Part of a small language model's weights: untied embeddings, 137M tokens.
Each number is 50 + 10 x the weight over the matrix's rms, rounded and kept within 0 to 99. Layers, rows and columns count from 0.

# layer 8 MLP gate, 320x128, rms 0.0628, rows 16-34, columns 0-127
58 50 60 45 50 28 51 46 59 39 39 50 54 49 57 45 38 40 45 32 52 37 57 47 37 59 51 33 58 54 46 66 35 54 36 45 64 47 62 51 68 33 73 47 45 55 59 37 56 54 60 39 53 36 58 53 47 48 52 66 35 56 43 49 33 32 45 53 76 64 59 56 54 47 46 38 34 51 58 32 46 53 52 52 53 56 62 36 67 42 50 28 45 46 47 41 51 50 48 58 48 47 41 65 47 66 56 36 38 48 58 55 28 64 48 60 45 57 51 62 45 57 47 46 49 52 65 43
61 45 38 36 59 48 21 43 40 49 41 33 39 46 39 53 54 55 38 69 77 43 45 51 52 64 51 55 53 58 56 48 56 59 42 62 40 46 63 47 50 51 57 55 35 60 36 33 42 49 42 60 55 33 33 50 55 73 45 61 51 53 49 56 50 44 61 29 57 59 35 48 56 55 36 57 64 62 43 68 60 51 39 43 53 45 51 58 51 46 34 68 45 60 73 50 53 34 62 39 28 58 47 53 66 60 53 42 56 63 51 51 71 50 48 58 46 75 41 41 44 52 64 51 53 51 55 61
53 53 41 40 55 38 43 53 54 57 82 57 55 54 32 41 43 35 61 62 44 57 44 53 50 76 41 54 46 54 54 38 42 17 51 42 46 69 48 57 62 52 51 48 89 36 56 57 30 50 57 41 54 36 61 41 54 36 48 66 70 55 48 42 59 52 57 45 40 65 45 53 64 38 45 69 56 45 70 53 54 44 53 56 48 47 54 63 58 47 62 55 51 51 46 45 63 58 63 46 35 49 60 35 25 58 51 39 63 50 55 40 63 65 51 49 43 48 51 40 50 64 54 47 53 57 46 58
43 44 29 59 45 60 57 46 49 54 55 41 31 66 55 55 52 65 58 42 50 51 40 53 64 48 49 40 39 52 40 55 53 67 50 71 43 50 45 45 46 58 51 50 30 50 47 40 35 47 53 47 51 38 42 70 47 51 57 56 40 52 33 63 55 36 52 57 53 64 47 56 54 62 47 38 49 65 42 62 54 61 42 48 48 58 38 49 65 52 27 51 65 38 38 57 42 55 46 46 50 40 53 51 49 60 51 58 57 43 61 46 29 37 50 39 47 39 57 47 52 49 36 49 26 53 42 52
60 43 51 48 42 42 58 43 45 53 38 55 50 53 51 48 39 37 68 41 60 60 44 36 48 60 41 65 55 52 55 60 47 42 37 50 55 34 61 50 57 56 52 60 41 57 44 30 57 46 60 43 36 65 63 39 46 49 41 74 47 65 68 46 31 58 52 51 64 53 72 46 43 53 45 52 53 46 52 42 44 59 60 74 51 60 46 40 39 59 56 39 33 45 59 34 50 36 58 56 52 63 49 45 55 56 44 46 57 46 61 57 55 39 19 64 72 63 35 49 33 63 41 36 47 63 48 45
46 43 45 42 60 47 55 42 67 53 60 36 57 47 70 43 43 53 57 44 55 61 57 47 38 60 36 56 47 59 64 44 40 46 54 49 54 34 45 30 40 62 50 54 55 56 60 73 34 64 58 48 36 52 52 37 36 60 47 50 36 48 55 54 55 58 50 42 63 55 56 45 48 52 41 40 45 60 48 48 44 49 48 50 41 54 35 39 58 68 55 56 51 42 38 54 59 51 61 46 55 51 39 52 45 68 56 26 46 58 68 33 39 44 46 57 59 62 49 53 52 48 46 42 52 41 58 50
35 60 65 46 46 72 52 50 47 45 37 27 44 30 58 62 65 43 50 52 46 55 36 45 48 57 47 58 43 46 46 38 48 47 65 63 47 30 56 50 49 48 34 59 37 72 50 43 43 54 49 44 74 59 60 57 66 45 68 64 47 57 54 53 68 55 35 77 42 46 49 48 34 48 28 53 35 51 46 29 37 48 33 55 60 39 55 39 43 31 50 60 56 40 47 48 48 52 62 51 36 47 38 41 77 42 73 42 23 52 66 36 52 50 70 57 48 43 49 57 74 50 59 40 45 37 35 56
63 45 49 58 37 51 56 40 45 38 45 41 63 57 60 54 55 54 42 48 70 51 57 39 50 50 43 62 46 49 44 57 27 42 50 42 54 47 40 41 43 57 46 49 64 59 49 53 40 54 52 49 59 42 51 54 61 65 48 52 44 53 52 52 50 52 68 34 54 51 57 38 44 51 47 39 47 56 56 43 61 70 57 53 58 62 47 57 41 50 63 47 48 48 51 58 60 46 60 65 37 51 45 45 42 60 42 41 65 57 71 32 57 51 46 56 42 48 54 39 35 46 58 51 49 52 59 51
52 66 49 46 57 59 52 38 41 43 58 48 42 46 61 32 41 43 49 52 42 44 52 41 52 62 55 45 64 31 67 59 40 67 33 50 45 32 26 49 64 43 70 40 42 56 56 60 41 65 45 54 51 60 58 77 50 25 44 53 34 44 74 53 55 47 54 41 56 63 59 52 88 57 49 59 46 57 54 62 35 54 57 49 43 44 67 49 57 45 51 52 59 53 45 36 65 68 40 64 47 54 61 60 29 50 34 50 65 48 66 57 50 49 21 59 50 42 57 52 45 71 55 34 41 34 47 30
53 29 64 49 41 55 60 54 47 38 67 59 53 48 54 19 49 39 43 59 45 62 64 38 39 52 52 48 51 42 29 66 41 56 44 41 40 48 60 44 47 62 52 41 55 50 49 35 40 36 41 65 48 43 42 47 56 36 61 43 54 44 34 33 57 54 42 33 59 48 41 38 38 40 61 43 39 59 52 58 44 54 40 40 29 60 64 48 61 70 53 58 27 52 50 43 45 44 66 39 36 46 54 63 77 55 69 39 37 47 56 44 41 45 49 40 48 44 51 43 57 56 56 22 45 30 62 56
59 36 56 54 48 54 61 49 37 51 49 39 52 50 44 54 37 65 60 49 40 59 47 61 41 51 69 72 55 55 37 52 57 53 52 45 44 52 57 51 35 46 49 53 57 31 69 42 40 52 51 43 42 38 45 46 55 46 56 65 48 48 65 69 38 47 42 45 42 35 41 30 38 52 51 60 51 49 45 34 38 59 52 62 53 69 49 54 52 41 44 55 50 51 63 62 50 59 35 41 67 64 51 47 42 40 55 50 37 68 65 54 42 61 47 61 44 53 42 47 58 56 54 37 54 62 42 37
59 57 50 70 44 37 61 67 73 46 65 57 54 43 44 50 57 51 27 54 48 57 31 48 55 34 33 64 62 40 52 26 51 53 51 56 51 36 48 35 55 46 49 70 47 38 51 80 41 68 49 62 52 42 50 54 52 50 62 35 75 43 51 47 38 70 55 63 52 50 54 66 64 41 28 43 60 48 47 49 51 52 46 42 44 62 41 58 52 65 49 53 53 62 29 39 62 47 69 49 52 52 35 45 50 41 54 63 64 40 49 60 53 61 21 48 57 54 52 57 55 54 52 57 49 52 43 55
63 61 42 50 51 65 45 55 48 46 57 60 59 56 49 56 46 61 40 60 41 51 24 62 60 63 53 57 65 53 70 44 53 38 51 68 28 32 57 42 45 66 47 61 56 41 62 50 59 55 55 41 54 54 46 62 56 58 40 47 52 55 47 46 44 26 63 50 64 71 45 49 62 51 48 49 59 44 53 38 53 45 59 67 60 36 44 49 45 53 70 59 51 43 35 41 51 33 61 55 57 56 49 45 37 45 55 54 58 60 61 48 57 48 48 41 54 44 33 52 38 54 67 59 36 56 48 47
36 51 43 34 43 37 32 44 62 61 55 57 51 52 46 54 58 48 58 47 54 46 61 45 48 56 36 49 58 66 45 50 43 65 37 61 46 50 64 52 59 27 58 40 53 38 63 46 65 65 57 43 50 53 56 48 47 37 49 50 39 49 52 46 38 54 59 44 49 64 54 55 43 59 39 60 51 54 54 54 44 65 58 63 61 57 66 46 55 53 48 56 41 51 32 48 72 51 56 52 60 41 61 61 47 33 53 55 59 61 41 30 39 47 45 50 54 67 55 55 34 47 40 58 69 34 52 47
51 60 45 38 51 45 58 39 60 59 27 47 62 48 59 43 54 33 51 47 49 51 56 60 43 40 42 64 36 52 48 68 60 33 47 43 37 66 63 48 49 53 43 58 58 50 50 56 42 47 64 46 60 42 51 72 53 41 57 56 34 46 52 42 50 62 57 62 31 71 38 68 55 31 56 58 58 57 44 34 47 42 58 53 41 53 23 55 44 51 55 58 56 50 50 46 35 37 67 57 53 45 27 51 54 56 63 48 57 48 80 49 56 58 49 50 51 51 45 67 36 41 55 51 58 64 58 53
55 63 36 57 58 42 40 57 55 36 54 55 48 65 43 42 56 49 49 47 32 39 42 38 50 46 45 47 46 41 42 53 56 36 63 48 35 56 48 42 49 55 55 54 47 47 44 40 58 56 53 40 55 67 51 48 61 39 27 46 50 57 48 55 78 32 46 64 41 61 41 48 48 41 54 52 40 52 61 42 54 59 38 37 56 50 33 54 44 43 38 54 44 44 55 40 48 53 52 49 71 59 69 55 52 50 63 40 57 40 45 56 46 34 59 55 58 51 61 48 33 48 47 50 55 42 52 51
47 51 60 41 36 50 52 65 34 32 40 52 55 57 45 54 50 39 43 43 45 40 43 66 67 39 52 46 54 74 55 51 66 45 56 71 61 50 63 39 57 57 46 49 55 46 61 53 28 60 48 48 60 58 54 59 56 45 61 52 38 53 49 35 63 42 28 77 49 58 60 61 54 50 52 68 72 56 34 45 38 63 44 44 56 56 38 48 61 49 65 51 52 57 44 64 44 41 51 60 50 48 37 52 44 45 59 60 60 41 49 43 30 43 45 49 40 61 55 49 50 56 48 34 55 43 54 52
42 49 54 56 41 46 62 51 44 59 58 40 74 33 49 37 36 55 36 38 32 44 44 54 49 49 60 39 50 44 62 52 47 59 43 41 54 50 44 49 37 42 56 52 67 51 54 58 43 54 50 61 31 53 66 41 59 43 38 42 35 45 70 54 57 51 57 55 42 56 52 41 34 46 43 34 47 23 50 54 57 68 48 67 56 36 45 60 55 62 49 35 45 41 32 49 58 55 57 45 54 43 50 65 51 43 52 66 53 64 56 49 44 56 55 37 40 28 29 64 45 51 43 66 53 44 33 46
46 36 45 51 74 59 41 68 43 71 41 22 35 47 32 43 56 48 51 53 49 41 66 73 72 54 51 57 42 49 45 53 32 50 59 56 36 50 40 47 44 48 38 59 62 40 40 43 47 43 54 62 33 56 29 41 48 50 49 44 46 37 66 49 57 45 63 53 36 51 64 48 65 53 54 61 55 66 53 39 39 56 39 56 43 52 52 61 53 63 58 51 59 39 50 45 37 33 40 47 61 60 57 51 49 59 52 70 63 50 52 47 60 38 60 47 57 43 39 53 38 43 42 56 37 56 44 50
# layer 8 MLP up, 320x128, rms 0.0626, rows 16-33, columns 0-127
52 39 58 58 58 57 44 48 40 65 43 38 60 54 55 43 37 46 61 63 58 54 52 42 48 27 55 73 55 52 37 47 45 54 38 59 39 54 41 46 35 52 40 47 58 58 50 48 50 45 30 53 41 46 40 52 25 45 45 46 37 51 52 56 54 67 43 53 38 49 50 46 65 58 58 39 54 64 44 54 63 43 52 50 39 62 49 55 54 48 56 40 61 49 60 63 50 30 55 42 37 64 54 65 61 37 50 44 40 56 34 60 45 35 42 49 37 54 37 56 72 56 52 50 64 46 69 48
49 53 61 53 49 69 70 55 73 56 53 52 61 61 50 42 50 37 43 34 30 55 55 52 42 45 65 51 38 42 58 55 45 40 47 53 63 58 57 66 61 32 53 44 38 42 54 64 50 58 58 32 49 64 40 44 46 06 51 51 55 56 64 42 50 36 47 68 53 47 47 69 51 45 56 42 48 59 63 29 51 48 57 64 36 28 54 51 55 37 34 33 40 49 52 52 21 44 42 58 57 54 26 49 42 45 31 50 42 47 50 54 36 51 48 40 50 44 64 50 48 33 58 60 36 48 37 48
56 61 41 57 57 58 30 63 66 35 70 60 61 38 65 38 45 59 37 40 51 51 53 65 38 61 50 46 46 54 44 49 57 49 61 59 58 37 42 52 67 36 45 59 58 55 76 74 37 57 59 45 45 52 49 73 40 53 39 68 51 36 55 55 61 30 56 39 31 48 29 48 53 51 55 50 59 30 58 35 46 44 40 63 47 37 43 46 49 73 69 57 56 46 56 47 43 48 38 58 46 51 46 62 57 54 46 53 60 41 51 48 40 55 51 52 65 60 56 44 73 72 54 60 68 49 59 63
43 52 58 31 53 53 53 38 64 42 35 54 57 31 38 45 45 45 62 42 56 47 47 46 41 37 41 65 54 50 53 50 56 58 40 44 44 41 53 45 54 50 52 49 52 51 46 47 43 49 50 52 45 39 46 42 54 31 36 50 53 47 61 38 53 43 35 45 53 57 53 36 40 48 59 46 43 56 47 38 43 55 44 55 53 60 49 62 59 47 67 55 28 35 54 39 48 65 44 37 53 53 70 62 64 51 38 64 52 43 62 72 44 45 55 61 58 54 70 63 42 52 52 57 53 67 41 56
46 46 59 42 38 46 50 66 51 71 42 54 38 47 42 65 36 49 68 55 58 70 45 61 54 54 41 55 34 34 33 56 54 63 46 59 55 56 44 60 51 45 47 48 50 56 68 45 60 69 40 43 52 50 49 61 22 29 42 62 46 72 58 52 62 57 59 60 31 79 50 58 63 50 57 70 68 45 47 54 62 57 43 57 41 54 49 59 34 74 42 47 39 56 55 56 50 35 46 54 59 39 48 56 44 37 58 67 44 46 45 39 62 64 57 52 61 57 43 58 54 49 56 61 53 48 50 52
39 50 36 49 47 41 44 53 47 55 56 63 43 32 48 56 63 37 48 47 49 41 56 56 43 57 38 59 47 48 39 52 47 52 57 51 45 58 51 58 56 42 44 33 43 46 59 33 44 45 61 42 35 52 53 44 46 47 63 53 44 39 27 43 38 39 63 56 57 44 37 33 31 58 55 66 48 36 48 37 50 49 51 61 45 49 32 34 42 40 38 45 43 57 43 50 37 30 60 42 45 46 62 53 58 67 40 60 50 55 45 53 55 54 40 47 37 35 50 48 60 52 62 53 54 43 54 48
40 61 27 36 36 44 42 45 34 64 62 48 35 55 52 35 50 61 35 59 47 41 46 51 35 59 63 53 62 54 29 25 57 74 48 42 66 59 39 46 48 41 41 48 57 44 42 36 48 35 69 45 38 37 43 61 51 34 38 61 37 44 59 38 38 56 40 67 59 58 53 51 62 47 52 54 35 33 42 73 48 59 37 49 49 51 50 63 57 60 68 43 42 27 66 42 42 39 50 36 52 21 62 67 59 70 67 50 49 52 59 75 61 38 53 40 58 44 63 69 37 33 68 53 64 57 56 63
59 46 47 49 45 55 49 36 43 41 37 62 54 57 42 46 44 51 69 55 54 37 57 51 57 43 35 51 39 53 35 64 46 58 60 41 51 48 59 55 46 71 55 40 54 48 42 46 47 39 56 52 53 51 53 46 48 64 49 58 62 62 49 46 41 46 58 58 65 44 50 37 40 52 43 67 62 42 36 48 42 61 48 42 42 46 36 55 50 52 43 42 60 50 68 57 39 63 50 53 27 44 46 53 34 41 46 49 46 52 54 63 63 47 40 54 53 61 54 52 47 58 50 52 44 51 51 57
55 53 46 41 22 61 60 56 52 50 54 43 29 54 48 57 68 52 67 60 44 33 25 47 45 42 57 61 62 51 37 57 56 46 54 66 53 52 44 45 50 45 40 54 43 39 51 37 43 64 70 60 43 43 39 31 49 38 50 32 36 49 31 39 37 43 71 65 63 52 63 37 54 55 36 38 46 26 62 38 61 48 40 66 41 40 42 56 32 49 59 45 56 42 68 70 42 58 38 63 59 55 35 23 34 49 56 36 44 38 29 51 53 33 58 57 47 60 28 43 51 47 42 42 48 57 49 50
43 66 36 36 63 51 38 67 43 62 35 54 74 59 67 58 42 51 30 55 48 39 45 53 60 57 45 41 63 65 46 56 46 47 56 64 61 44 64 57 50 49 52 55 50 43 38 40 47 53 37 39 44 41 60 53 55 52 52 55 40 50 62 49 63 36 70 58 62 45 52 27 40 58 59 65 59 42 52 46 63 55 56 64 50 40 42 67 72 40 53 45 69 37 58 55 58 44 57 68 68 42 48 45 40 48 41 29 62 65 50 31 74 50 60 51 43 43 52 46 46 38 51 57 37 45 39 43
47 51 60 58 54 53 38 41 57 56 27 62 55 54 51 59 44 34 66 52 52 48 42 45 46 51 46 39 41 63 35 63 62 50 49 47 53 42 49 54 51 66 50 64 43 39 49 27 43 45 34 61 46 61 66 60 45 42 70 53 59 50 69 35 40 54 60 24 50 55 40 51 32 51 43 55 47 65 37 66 42 34 57 43 56 58 48 44 60 56 46 56 45 41 50 54 56 60 55 33 40 44 50 57 56 36 66 38 53 59 44 52 56 37 54 46 58 41 63 47 26 49 44 52 45 71 43 53
53 71 39 53 43 55 47 53 47 59 50 54 51 47 58 55 51 63 51 54 49 40 57 59 51 57 57 64 48 61 50 50 53 57 45 49 49 33 24 25 61 50 77 57 43 32 50 57 48 64 61 49 59 61 48 49 49 48 56 63 49 53 75 35 64 63 56 46 44 50 47 56 55 52 31 41 61 37 46 41 58 26 51 52 57 44 48 57 41 57 31 44 51 50 49 44 30 51 62 52 33 44 43 44 59 47 37 54 59 49 55 45 51 63 38 61 48 29 32 63 50 47 52 47 53 42 54 42
61 49 57 42 50 67 53 57 46 54 54 51 39 49 48 49 48 60 58 32 61 55 56 58 71 36 66 61 68 44 55 31 70 53 49 42 53 43 63 67 19 48 43 43 45 61 65 43 51 46 65 57 71 47 35 39 48 62 49 44 64 60 43 64 50 71 43 57 37 33 54 46 53 50 53 51 37 48 30 63 51 43 55 50 50 43 49 47 25 50 52 55 58 49 35 63 45 54 66 51 60 55 71 43 62 54 48 55 52 37 49 44 41 49 48 60 44 52 50 54 55 49 31 62 46 55 52 54
49 61 37 40 33 53 56 63 45 49 39 57 58 29 37 46 66 45 42 47 50 43 56 51 37 48 46 62 46 46 37 49 44 30 75 60 53 54 48 35 62 59 49 42 48 55 58 68 40 49 49 52 70 45 34 58 48 54 48 41 54 49 46 45 33 47 41 53 48 54 48 46 52 51 59 48 55 50 53 37 41 50 38 65 50 57 61 51 54 39 39 41 41 43 55 75 59 58 42 50 38 45 44 56 37 53 46 57 55 48 55 54 62 56 64 48 53 54 56 58 48 76 54 52 55 51 54 40
36 46 49 68 60 49 35 38 46 65 52 49 59 59 49 55 41 66 50 40 39 48 66 23 59 63 60 52 53 60 42 36 56 55 45 56 76 59 56 47 41 56 51 38 48 55 48 53 60 49 38 47 52 44 41 37 48 57 56 41 81 50 63 47 43 56 44 44 53 38 54 58 66 58 36 65 61 56 43 36 60 43 62 23 50 55 74 55 70 52 40 34 44 55 57 58 70 34 46 44 45 56 63 44 41 60 31 50 42 52 48 45 41 62 46 47 49 49 58 43 51 49 46 51 59 47 57 54
42 49 51 47 39 54 53 60 47 54 37 26 54 46 49 34 38 56 51 48 38 51 46 61 50 41 39 44 58 51 59 56 44 40 35 40 54 38 61 57 53 51 59 46 52 56 37 64 47 49 50 53 44 64 63 50 57 65 53 34 49 45 56 46 43 45 50 58 53 36 34 54 34 52 47 52 54 49 41 59 40 53 65 65 65 46 38 48 58 56 55 55 61 56 33 60 45 27 42 61 45 52 44 50 65 52 39 65 33 54 51 48 53 40 36 54 32 53 56 67 59 58 60 54 50 59 32 55
51 32 57 56 46 47 55 47 33 57 47 56 68 54 46 55 65 34 65 37 39 50 56 50 50 38 72 61 69 43 51 48 60 60 52 43 46 47 46 40 52 49 64 46 42 49 44 50 40 48 42 69 51 48 42 52 44 43 59 57 60 47 53 57 52 31 72 56 48 42 61 58 42 54 64 54 49 45 69 44 49 74 43 54 72 36 43 40 47 30 39 50 41 52 66 32 52 43 58 40 43 54 45 46 56 58 38 54 62 45 57 44 60 62 44 57 51 43 52 54 34 52 62 44 53 30 18 51
48 60 51 59 53 52 48 55 52 64 47 51 69 29 38 53 47 52 73 53 36 52 51 45 45 53 55 52 58 26 52 56 65 48 53 64 55 48 57 58 36 63 46 63 43 68 37 60 43 41 44 57 45 47 52 42 74 36 36 54 52 60 55 58 71 32 56 42 43 50 74 50 47 53 66 58 38 36 53 44 66 41 57 50 55 46 43 40 49 46 31 54 50 40 50 50 49 60 53 52 52 57 53 60 42 54 37 43 49 69 45 48 77 47 59 35 48 38 51 72 52 52 25 60 45 42 39 43
# layer 8 MLP down (transposed), 320x128, rms 0.0627, rows 16-33, columns 0-127
64 40 62 55 51 28 48 43 62 49 46 56 55 49 43 73 46 32 54 50 63 52 37 63 42 59 63 43 49 55 61 45 57 63 37 34 56 61 58 56 48 44 65 38 41 38 59 31 67 44 50 59 70 51 44 61 46 48 64 41 41 55 51 55 50 72 40 37 41 51 38 43 57 33 41 46 51 49 50 47 33 40 36 40 43 61 63 58 48 53 53 41 62 45 62 48 52 47 51 46 43 38 55 54 66 59 50 41 44 58 61 58 50 63 48 42 43 41 46 53 56 46 71 52 47 49 62 29
58 50 44 43 46 66 53 36 53 47 39 55 64 62 58 45 56 57 26 59 62 24 36 52 50 57 39 59 53 41 54 48 42 61 50 63 46 38 64 53 63 25 50 44 38 41 57 59 50 50 46 62 61 66 55 61 56 59 54 52 57 44 42 55 44 70 45 36 56 57 33 48 60 51 45 56 46 49 36 48 69 44 76 36 66 44 47 49 47 46 42 48 40 59 58 44 52 39 63 54 50 62 41 49 36 62 22 49 64 38 47 42 33 34 41 53 42 58 47 45 48 53 67 46 54 38 65 40
57 47 41 55 58 48 43 58 61 51 45 43 55 55 62 46 40 48 52 46 68 40 46 61 31 53 57 38 50 59 53 53 34 60 63 44 54 52 61 65 60 35 28 55 44 50 42 47 49 62 41 49 40 33 49 37 39 68 67 45 41 59 55 46 31 54 44 48 64 46 30 28 45 64 59 60 47 43 33 53 50 50 40 57 46 53 43 44 65 51 34 59 57 44 34 63 71 46 22 52 50 29 46 45 58 42 38 41 42 53 44 50 48 58 57 56 53 59 47 64 48 41 58 43 46 60 68 54
53 66 49 42 36 60 44 53 49 40 45 71 41 61 41 50 60 51 34 32 61 48 56 44 56 45 58 50 54 57 65 44 56 42 82 45 57 53 42 73 64 43 57 46 52 54 70 52 50 46 57 39 51 50 52 53 40 55 53 41 41 48 46 50 53 54 49 32 52 45 49 45 71 59 36 48 40 58 48 56 50 66 42 53 48 51 47 52 43 54 43 60 50 47 42 42 39 37 43 44 42 51 53 46 43 36 44 42 46 40 47 52 51 58 48 37 42 43 34 69 50 61 44 27 54 58 68 43
51 70 59 45 69 55 30 51 42 53 48 52 53 44 49 57 39 59 32 34 54 57 42 59 51 38 40 49 40 63 31 38 53 42 65 48 43 61 54 53 48 51 53 45 48 46 50 65 63 36 49 38 64 58 53 41 46 46 35 49 53 48 48 62 75 48 46 38 42 43 50 49 56 60 53 51 57 53 45 52 63 42 45 43 39 52 45 64 59 43 50 69 63 45 67 59 31 55 50 52 53 45 35 56 56 40 57 58 32 50 38 28 55 53 54 32 44 47 44 61 67 40 52 33 51 43 49 44
35 58 52 60 41 49 49 49 39 56 61 44 45 53 66 58 62 44 59 51 56 49 51 46 51 45 36 48 50 37 66 53 62 52 51 59 52 36 53 50 43 31 42 44 46 42 60 45 56 59 43 50 51 48 48 35 24 60 64 56 50 39 40 54 59 65 60 58 39 57 45 45 47 35 61 58 47 42 38 57 55 41 53 74 50 63 38 45 57 36 52 47 47 63 38 37 42 66 43 35 36 66 46 65 61 58 32 54 60 37 45 62 50 47 50 53 41 46 44 59 69 42 46 33 41 45 59 46
54 51 37 41 67 40 44 39 44 63 23 45 45 32 41 48 46 51 40 73 41 53 23 33 46 61 50 54 34 47 50 55 48 57 63 44 69 50 58 59 52 26 51 42 50 69 64 36 49 70 53 36 58 50 31 55 32 49 45 51 59 63 41 39 48 45 50 68 39 58 47 62 34 39 49 28 58 44 55 58 46 63 31 64 47 24 51 36 43 47 46 52 51 36 42 56 51 44 34 42 53 57 58 41 65 59 46 51 20 57 48 36 38 57 62 50 49 68 34 38 63 52 44 46 45 50 35 57
58 51 47 67 58 45 33 51 36 40 51 40 51 49 47 30 45 55 41 48 60 45 50 55 62 42 40 60 40 54 66 39 35 57 54 46 49 47 28 53 48 59 46 47 70 54 47 51 47 43 61 48 63 44 64 52 61 48 55 53 56 59 48 64 34 33 55 42 36 44 56 48 42 45 58 75 47 60 48 43 59 51 48 45 52 56 57 51 62 55 54 34 63 49 38 42 58 55 60 65 36 36 49 51 40 45 35 44 61 57 76 48 68 59 53 43 32 52 65 52 47 44 59 59 45 58 54 45
46 45 64 50 35 54 50 42 40 64 77 44 35 50 48 68 41 39 49 52 58 61 59 66 47 59 64 59 27 80 63 56 46 37 39 63 47 39 58 58 44 70 51 50 39 32 47 53 55 53 50 43 56 56 35 43 60 56 48 27 49 31 38 36 47 43 55 51 53 40 49 28 56 65 55 70 64 59 48 37 76 57 36 66 41 46 63 65 53 66 67 30 47 37 77 55 45 38 44 41 53 59 37 36 45 33 61 53 40 40 38 50 67 35 50 68 37 54 54 41 55 51 50 43 57 45 61 61
56 72 42 44 70 51 60 52 55 41 45 34 55 57 72 64 54 42 59 42 46 64 67 38 49 45 43 39 49 63 35 51 45 63 61 44 66 53 62 37 42 47 44 46 41 32 36 46 55 47 50 64 53 42 53 33 48 55 43 57 43 57 49 40 67 64 45 38 63 49 48 53 28 69 54 47 39 60 33 60 62 60 37 61 41 54 48 54 39 60 44 50 57 57 39 57 62 25 49 46 50 30 58 35 48 71 40 58 39 75 63 34 57 67 47 59 51 29 46 37 49 29 30 45 60 46 48 52
42 57 61 54 67 32 51 42 39 65 52 34 51 47 48 63 47 60 48 72 59 45 50 51 58 68 65 55 43 48 45 50 44 56 55 61 49 52 50 37 51 45 65 48 47 54 52 54 36 38 42 56 53 14 50 53 34 53 58 46 56 42 44 56 49 80 52 32 47 63 47 46 61 39 48 44 44 47 53 52 56 46 48 57 51 28 58 40 60 57 49 41 63 43 41 54 37 49 62 51 33 57 40 68 63 39 53 45 52 57 35 46 39 48 48 62 43 44 37 58 42 51 42 48 34 35 31 44
53 50 59 29 63 64 40 44 46 51 49 59 46 59 53 44 33 49 59 54 55 60 50 50 52 74 41 39 37 43 50 50 40 39 57 52 44 51 50 50 42 54 60 44 40 62 66 40 53 26 37 42 55 63 51 21 38 45 40 54 38 65 48 48 58 39 41 52 44 49 65 40 27 59 61 61 41 56 37 51 53 57 59 47 44 48 66 41 56 59 49 54 61 50 65 46 68 53 46 48 61 41 40 75 59 53 47 57 44 45 40 35 54 23 49 60 54 65 56 51 66 57 37 59 42 52 52 46
53 42 61 56 38 52 78 72 51 52 60 45 22 51 50 43 37 48 54 36 39 66 70 63 70 41 52 35 67 42 50 29 47 47 52 21 55 50 51 60 50 50 49 37 44 58 43 43 43 52 42 51 51 54 35 48 50 55 49 37 63 42 50 57 57 48 45 73 48 29 49 46 48 46 59 36 58 51 52 56 43 66 44 44 45 45 49 57 64 46 52 50 60 55 47 62 44 48 41 29 44 55 59 41 69 63 38 62 44 38 55 40 55 55 54 64 59 50 59 54 66 46 29 59 41 45 40 59
56 51 71 54 48 61 45 42 55 46 54 52 31 43 54 46 40 54 42 59 70 54 30 40 55 25 69 52 52 51 43 37 56 48 43 54 65 47 43 51 50 36 52 69 55 47 44 52 55 65 66 50 40 50 48 38 53 53 44 53 42 65 63 41 35 52 53 57 60 64 70 53 51 45 43 52 65 40 73 51 65 71 54 51 41 58 65 43 47 57 42 69 40 41 55 60 52 58 58 52 51 53 55 49 61 41 56 41 37 61 52 36 51 49 39 42 50 55 40 55 50 54 50 61 55 62 41 46
52 35 62 54 53 54 48 58 50 53 61 53 47 56 45 50 49 37 28 41 57 57 37 50 52 48 49 46 61 55 64 34 54 53 55 45 56 49 57 53 54 65 41 48 58 67 52 48 46 50 41 36 58 65 74 35 54 52 63 57 71 44 68 44 52 49 62 59 55 41 35 51 81 59 48 40 63 54 43 41 34 59 51 31 51 31 46 51 43 52 58 39 52 43 45 53 57 78 59 25 44 47 62 53 52 69 41 47 61 43 37 35 55 66 52 57 62 39 63 48 48 54 45 55 39 52 59 45
51 57 44 49 67 58 41 54 45 57 45 46 48 36 56 54 50 58 45 67 38 65 56 48 53 61 66 51 40 42 63 51 50 64 51 47 44 55 56 30 28 39 55 53 25 37 35 39 54 49 45 45 56 42 40 46 41 41 38 66 54 46 45 40 64 40 64 63 46 63 49 55 55 55 55 43 54 40 52 51 52 50 53 30 49 52 39 56 57 50 59 54 37 41 44 58 57 67 42 41 68 53 54 57 41 39 43 39 56 52 56 55 70 46 55 63 50 69 58 46 53 36 58 49 36 44 54 42
59 64 57 56 42 32 44 70 42 25 47 30 50 54 57 41 58 29 40 50 55 52 55 49 50 58 49 49 51 70 64 57 69 55 56 49 45 43 57 47 60 48 57 63 32 42 50 62 30 50 47 43 62 46 55 61 50 50 49 41 53 51 60 58 51 45 46 69 51 52 63 41 39 41 62 72 64 37 55 45 54 70 52 45 49 33 57 53 57 47 39 63 44 42 51 39 44 41 41 48 36 53 38 62 38 35 62 59 61 36 39 58 55 44 27 43 50 44 46 53 59 34 51 41 36 50 47 57
60 55 67 52 49 36 65 53 49 49 64 29 48 41 40 56 45 35 55 41 30 62 47 35 47 53 43 54 33 44 50 42 73 48 39 55 40 52 40 52 52 71 60 70 58 50 25 61 43 49 43 38 38 44 34 40 60 32 46 56 56 58 59 58 42 57 64 50 56 37 54 48 51 46 63 60 54 63 53 40 46 37 53 43 45 64 41 51 37 55 58 48 66 39 51 47 63 65 42 44 67 34 60 57 35 61 68 52 56 57 58 40 54 44 67 55 56 54 61 54 43 51 32 50 61 52 39 33